From a checkpoint of a small transformer trained on Wikipedia: 4 heads of 64 (2 for keys and values).
Each number is 128 + 32 x the weight over its row's rms, rounded and kept within 0 to 255. Layers, rows and columns count from 0. The size above them is the row's rms in percent of the matrix's.

# layer 3 MLP down (transposed), 896x224, rms 0.101, rows 383-410, columns 0-55
size [100 105  90  97  91 100 107  95  99 108  90 106 104 108  99  98  94 116 102 109 103  91 110  93  89 106 104  96]
[[156 140 105 134 114 172 170 133 171 129 129 124 139 220  98  93 124 141 136 104 155 114 124 150 144 156 172  99  80  73 149 178 138 165 107 111 111  89  77 131 107 105 121 139 169 107 134 179 133 117 152 128 127 102  74 170]
 [108 115 154 175 108 126 152 136 204  96  99  72 111 104 157 108 111 113 131  99 128  75 173 188 170 179 124   9  76 120 167 122 138 182 120 181 115 161  52  85 108  91  89 178  68 154 127  84 144 156 142 112 108 125 165 127]
 [ 89 129 116 135 207 156 133 141  84 131 157 112  74  86 105 131 167 115 152 109 100 164 115 190 191  66 155  64 135 144 106 116 103 145  97 123 181 156 131  83 114 135 140 148 161 147 156 140 142 116 125 134 128 100 158 141]
 [169 131 173 140 180 161 123 158 180 180 188 163 163  87 130 107 152 100 105 141 155 160 160  94 115 138 146 165 129  98  57 137 153 105 114 139 124 124 187 118 124 186 159 100 179 152 155 125 145 151 134 135 137 157 137 171]
 [113 137  79 164 157 144 134 153  68  77 109 135 139 160 151  95  76 142 153  78 105 158 148 114 134 101 136 119 109 155 126 195 135 102 109 128 148 152 169  93 115  92 149 184 116 167 110 178 118 113 135 158  93 134 120 109]
 [156  48  94  95 111 180 154 122 111 142 151 182 164 135 120 162 128 122 104 105 130 114  93 147  86  69 138 119 112  94 150 118 160 125  96 157 151 220 129 162  50 136 124 132  97 129 126  94 168 163 109 108  73  94 106 144]
 [112 137  54  96 162 101 162 145 109 120 138 136 124 135 141 141 157  69 150 142 126 161 114 135 107 123 107 115 147 182 162 153 132 106 173 176 111 117  61 143 136 128 151  71 119  74  68 153 144  76  85  93 147 110 169 111]
 [121 112  92 139 139 179 110  98 141 124 114 155 151 106 143  84 121 123 178  81 119 131 112 144 144  92 164 124 150 172  94 116 154 140 101 102 169 158 146 115  84 152 150  98 124 204 124 104 178  91 207 172 130 120  91 160]
 [100 160 142 125 123  76 114  58 128 126 164 127 152 120 205 171 165 133 146 130 139 131  91 143 142 131 137 121 124  79 124  96 105  81 143 111 144 126 168 132 117 189 161 156 132 107 106  58 154  81 131  63 215 181 164 112]
 [113 131 141 188 113 126 139 147 146 127 111 104 168  82 121  58 136 143 132 130 144 143  85  87 139  85 164 119 168  85 104 157 106 123 144  80 109  88 102 129 170 136 120 173 119 139 119 109 126 145 119  85 161 105 119 151]
 [125 109 100 125 130 117 122  99 136 131 138 121 138 195 120  94 147 155  87 138  63 143  96 101 102 147 138 194 119 158 114  49 169 131 142 146 131  74 129 106 125 152 106 112 141 127 138 124 151 132 131 173 120  54 151 118]
 [155  87 119 113  95 158 145 129 150 126 152 168 100 108 143 142  83 198 165 154  79 191 124 147  90 163 115 170 122 144 182 139  78 147 128 131 114 116 178 169 142 155 138 146 148 172 137 115 121 162 175  87 101  96 159 106]
 [131  58 130 174 162 135 132 132 144 131 133 123  98 101 188 150 182 146 162 109 120  82 130  76 128 106 117 142 125 124 155 120 128 138  98 113 125 110 133 148  81 100 135 115  87 179 129 118 161  72 164 144 196 146 129 103]
 [127 162 126 106  94  85  97 120  45  57 134 133 109 157 161 183 157  91  81 144 146 140 134  81  89 168 149  82 116 133 132 101 151 145 142 189 114 109  66 138 106  86  72 165 157 195 131 154 159  61 148  92 116 130  87 123]
 [100 118 161 166  62 167  83 127  86 101 144 106 158 142 153 119 158 160 117 134 124 153  92 164  79 136 102 140 113 143  76 144  71 135 142 127 103 241 104 143 109 118 129 156 171 124 121 127 112  76 124 146 133 132  93 140]
 [103 124 113  76  97 126 133 118 131 117 111 136 129 138 133 147  92 149 154  66 127 105 183 136 124 123 170 172 166 148 155 101 139  68 106 140 101 139 173 101 110 121  93 134 184  90 152 146 127  65 129 151 109 163  98 183]
 [178 136 121 150 104  83 100  98  62 158 108 139 144  92 126 156 157 126 137 138 151 143 111 133  86 127 180 129 131 177 108 108 191 124 138 111 133 106 119  79 186 113 145 128 105 109  97  99  91 134 147 131 166  96 113 161]
 [102 166  95  92 113 124 129 166 163  60  93 114 154 146  98 142  79  80 143  66 156  89 199 227  86 164 152 118 176 137  88 129 118 152 201 144 174 122  96 137 165 150 116 111 137 127 148 114 107 166 173 107 120  97  86 118]
 [135 104  92 167  87 172 114  97 149 139 145 160  83 167  84 163  86 156 149 144 111 104 121 175  43 122 160 147 114 158 104  83  98 120 173 193 108 158 149 129 177 141 160 136 129 137 147  92 170 156 107 116 120 121  93  67]
 [145 122  98  91 166 121 162  99 108 164 110 170 104 155 145 104 109 147 107 151 133 145 202 138  74 131 181 121 112 155 203 176 108  91 132 145 132 130 175  45 110 125 166 140 141  95  71  87 158 131 175 144 144 151 161 154]
 [ 76 116 135 133 114 157 162 156 149 131 185 115 148 155  95 130  76 157 161  79 153 105 183  96  80 137 150 116 152 117 118 178 198  92 110 120  46  84  71 196 176 122 121 112  53 132 121 138 170 172 149 140 113 119 103 132]
 [ 94 110 130 136 127 215 112 141 168 124  89 139 168 133  59 158  87 134 186 129  96 137 125 133 188 164 147 154  79  85 178 132 199 173 121 117 141 125 125 123  95 196  46 148 122 142 135 102 143 126  95 112 156 145 107  85]
 [140 126 156 183 125  63 144 118 174 155 130 139 106  92 167 149 151 229 114 113  84 149 165 108  86 175 155  98 143 140 147  88 141 109 163 153 203 139 140 122  91 147 181  70  90 182 139  92  68 125 179  81 124 146 179 169]
 [ 67 125 115 172 146 102 162  60 115 115 148  96 119  82 199 136 124 118 119 136 102  81 116 136 117  80 130 131  87 125 100 124 137 165 156 112 135 110 135 157 170 109 132 127 149 133 129 136 112 126  54 130 134 133 126 138]
 [100 131  48 176 118 134 141 132 165 187 160 127 104 184  93 129 122 112 179  97 111 149 153 181  72  75 158 124 150 174 135 174 110 144 129  55 152 135 108 106 129 138 118 179 102  87 132 124 136 112  79 105 159 128 138 191]
 [158 101 148 168 111 143  97 111  85 168  99 165  58 162 123  64  93 143 146 107  92 110 188 184 133 117 115 136 137 132 135 136 236 111 151 167 122  96 159 127 156  79 122 123 115 142 122 114 134  66 191 104 169 178 179 155]
 [168 120 154 144 170 169 136 161  89 178 118  85 137 140 189 112 116 174 115 120 176 111 146 141 157 177 108 140 145 127 188 127 103 166 121  88 141 178 150  86 160  76 162 142 100 149 121 105  89 155 105  71 102 145  98 152]
 [117  73  87 126 122 165 127 116 125 157 119  96 183 109 102  88  89 123 129 116 143  94 116 191 139 137 114 106 160 184 111 106 137 117 126 111 157 138  92 180 124 117 113 171 146 143  98 115 144 107  80 137 135 107 163 136]]
# layer 3 MLP up, 896x224, rms 0.11, rows 384-411, columns 0-55
size [109  86  95  83 108 111 100  97 107  94 110 107 113  99  99  94 120 101 112  99  89 111  89  85 103 107  90 104]
[[ 85 163 132 188  62 131 102 112  99 116 136 118 124 109  98 157 125 111 129 164 157 139 118 148 163 117 160  58 106 174 189 150 130 134  99 120 143  97  98 138  85 154 155 122 102 110 117 167 151 107  77 157 165 164 147 159]
 [141 167 146 152 128 127 182 111 203 158 140 165 145 105 141 143  90  83 143 107 174 135 106  50 156 151  74 182 157 129 166 149 226  89 162 146  76 162 164 136 168 112 132 110  85  88 128 122  96 173 137 110 177 123 101 171]
 [119 195 101 110 114 126 105 116  77  98  60 144  98 173 159 156 127 114 133 160 130  97 111 126  78 170 124 186 136 119 174 134  98 137 150 161 179 179 166  85 111 108  95  98 122 144  88 185 174 157 115 148 124 169 158 106]
 [ 97 131 160 133 148  69 127 135 111 175 131 135 136 144 123 118 186 134 164  92 109 210  74 133 120 129 118  64 131 160 133 190 124 114  89 126 107 119  70 157 124  63 134 134 154  74 166 171 123 158  93 151 148 167 133  69]
 [157 115 136 154  60 138 119 108 101  98  99 114 119 173 114 190 117 154 107 172 117 207  93 131 126 162 110  81 126  89 119 132 142  78 128 135 186 113  74 146 119 121 113 112  83 148 173 176 114 168 143 119 154 152 111 110]
 [ 81 140 110  84 129 156 184 165 125 118 165 130  87 107 101 145 134 135 129  96  83  95 118 147 111 164 155 135 170 122 144  85 117 128 138 210  80 115 103 123  76 126 131 153 164  89 170 180 146 105 105 169 108 157 120 162]
 [ 97 133 117 116 115 124 139 121 158 141 115 126  65  96  93 123 118 124  97 212 116 144 131 115 119 162  33 137 131 140 107  87 134 144 188 154  67 115 153 133 103 111 150 153 132 111 167 118  44 109 202 121  47 182 160 116]
 [102 163 148 108 144  86 138 198 158 165 154 119 105 115  83  93 142 136  97 130 154 108 136 151 134 134 118  90 127 142 137  64 139 133 124  72 177 115 138 100  97  91 112 111 164 171 135 160 107 143 162 205  84 146 106  73]
 [171 169 160 154  95 142  98  73 130 150 114 119 108 182 119 126  77 161 159 183  78 161 144  93  65 170 122 108 130 180  73 154  82  79 182 138  85 148 147 130  58 110 131  67 209 156 135 129 151 163 160 123 170 140 181 105]
 [110 113 143 160 117  78 103 141 180 166  52 129  81 127 114 136  98 151  75 191 152 193 110 127 153  86 115 120  70 132 188 144 160 116 127 116 170 122 120 130 126 120 134 112 144 113 119 158 102 132 112  96 103 166 144  81]
 [128 126 150  70 133  70 144 110  91  89 129 123  52 198  83 125 101 134 107 134 129 110 135 119 147 132 135  91 106  90 140 119 209  92  68 106 150  76  67 174 148 121 137 145 132  77 154 165 156  95 165 132 166 106 118  94]
 [124 135 112  73  97 112 119 110 141  69  62 108 178 126  80 118  82 177  96 154 119 124 134 133 193 110  89 134 129  97 167 125 184  82 113 127 170 100 116 151 174 127 141  55 153 183 116 137 114  89 138 177 111 157 148 134]
 [110  79 166  86 162 100  91 132  81  90 104 117  77 105 145 134 155 193 168 114 156 163 104  98 160 175 135 114 156 141 122 139 151 143 122  91 128 150 141 101 116 177 154 188 187  91 198 114  85 159 212 128 176 124 148  92]
 [ 61 138 128 124 125 126 124 100 114 177 150 131  69 129 131 120  73 194 119  82 110  87 104 149 104 104 176 133 160  85 122 163 153  81 139 178 100 157 145 118 149 124 123 136 148 114 137  73 104 161 138 124 139 154 189 152]
 [100 136  60 109  90 111  49 152 180 154 114 108  77  62 136 190 162 169 173  60 170 120 103 151  84 105 115 153 113 145 125  88 118  84 112 136 152 139 128  92  93  90 126  93 212 138 113 158  92 126 134 169 149  86 104 122]
 [146 143 153 179  82 167  84 143  61  97 120 176 110 132  52 119  97 102 121 156  60 123 129 135 104 129 128 165  87 132 144 180 182 113  86 123 115 136 125 107 130 130 108 101 217 138 113 149 128 163 167 124 129 131 156 114]
 [ 91 147  86 126 109 113 129 163 106 109 170 130 117 126 100 154 114 102 142 142 118 173 111 120 140 106  77  98 148  94 127 147 136 100 162 169 112 107 174  89 147  77 155 108 139 120  90 150 106 125 224 135  94 123 162 165]
 [ 81 141 175 115  81 100  77 156 141  93  72 155 108 142 134 179 144 126 134 135 148 137 120 130  89 146  78  82  98 131 164 122 138 116 125 194 183 165 143 142 106 106 103 102 224 132 214  83  95 134  86 150 134 170 105  97]
 [149 138 145 176 106 110 125 191 149  62 148 109 136  75 122 145  91  84 140 101 156  88  95 115 131 106  68 126 143 130  99 133 111 147 116 117  98 135  85 183 107  62  55 162 140 136 100  80 155 116 138 123  81 201 145 130]
 [151 100 106 112  95 107  84 114 169 189  87 178 104  80 102 146 149 101 163 142 111 177  80 147 119 106 143 145 171 154 112 140 128 148  94  89 164 118 129  88 110 113 152  99 117  84 156 129  87 141 159 136 190 105 107 114]
 [137 140 109 168 112  81 116  85 159 144 174 127  90 118 107 150 132  74 134 175 169 176 135  39 108 170  94 164 132 139  93 138 153  70 150 109 143 165 170 130 101 144 129  91 115 132  78 104  84 153 119 131 124 131 115 131]
 [131 158 126 169 122 127 154  81  98 126 127 147 115 160 105 167 136 218 147 159  89 107 138 156 123 118 142 112 109 167 128  58 107 123 135 147 107  96 104  95  73  92 166  94 157 123 132 200 129 137 163 182 100 216 118 122]
 [113 122  97 133 102  95 140  76 134 142 107 153  98 120 130 183 118  83 147 113 182 135 116 146 120 154 147 132 146 224  47 149 157 127 127 114 124  99 197  20 148  95 177  90 153  99 141 114  85 172 197  90 149 141 105 116]
 [167 150 175  91  88  91 140 161 115 142  75 163  69 133 130 153 108 128 130 132  95 154  63 110 145  84 125 177 127  78 121 186 161 154  96 121 148  92 102 167 125 108 144 104 147  78 171 117 152 149 100 121  83 144 118 128]
 [136 116  96 129 143  80 116 101 141 111 181 135 144 158  90 148 154 172 174 109 150 115 107 152 144 113 155 101 131 180 150  73 163  63 106  61 156  69 124  66 108 106 136 101 134 106 164 145 112 108 138 102 154  85 171  66]
 [131 121 126 158  86 103 101  65  88 125 123 198 136 149  83  94 113  74 165 121 159 144  80 154 152 151 137 185 145 156 147 126 191 167  73  71 120 116 107 134 134  76 127 153 112 153 172 153  80 158 136 168 104 156 135 147]
 [121 109 100 113 135 162 144 163  98 103 126 146 122 132  36 128 108 149 226 165 157  93  80 134 117 149 175 110 170 132 132 148 221 161 142 155 152 118  75 112  66 126 140 123 121 105 108 165  84  80 151 134 156 160 148 118]
 [101 130 135 102 123 103 172 133 106 106 141 139 106 165 134 142  97 101  84  96  74  76 106 168 114 154 164 131  49 116 201 106 106 130 150 127 126 179  34 111 112 119 131 102 190 104 140 156 138  86 131 142  57 135 115  82]]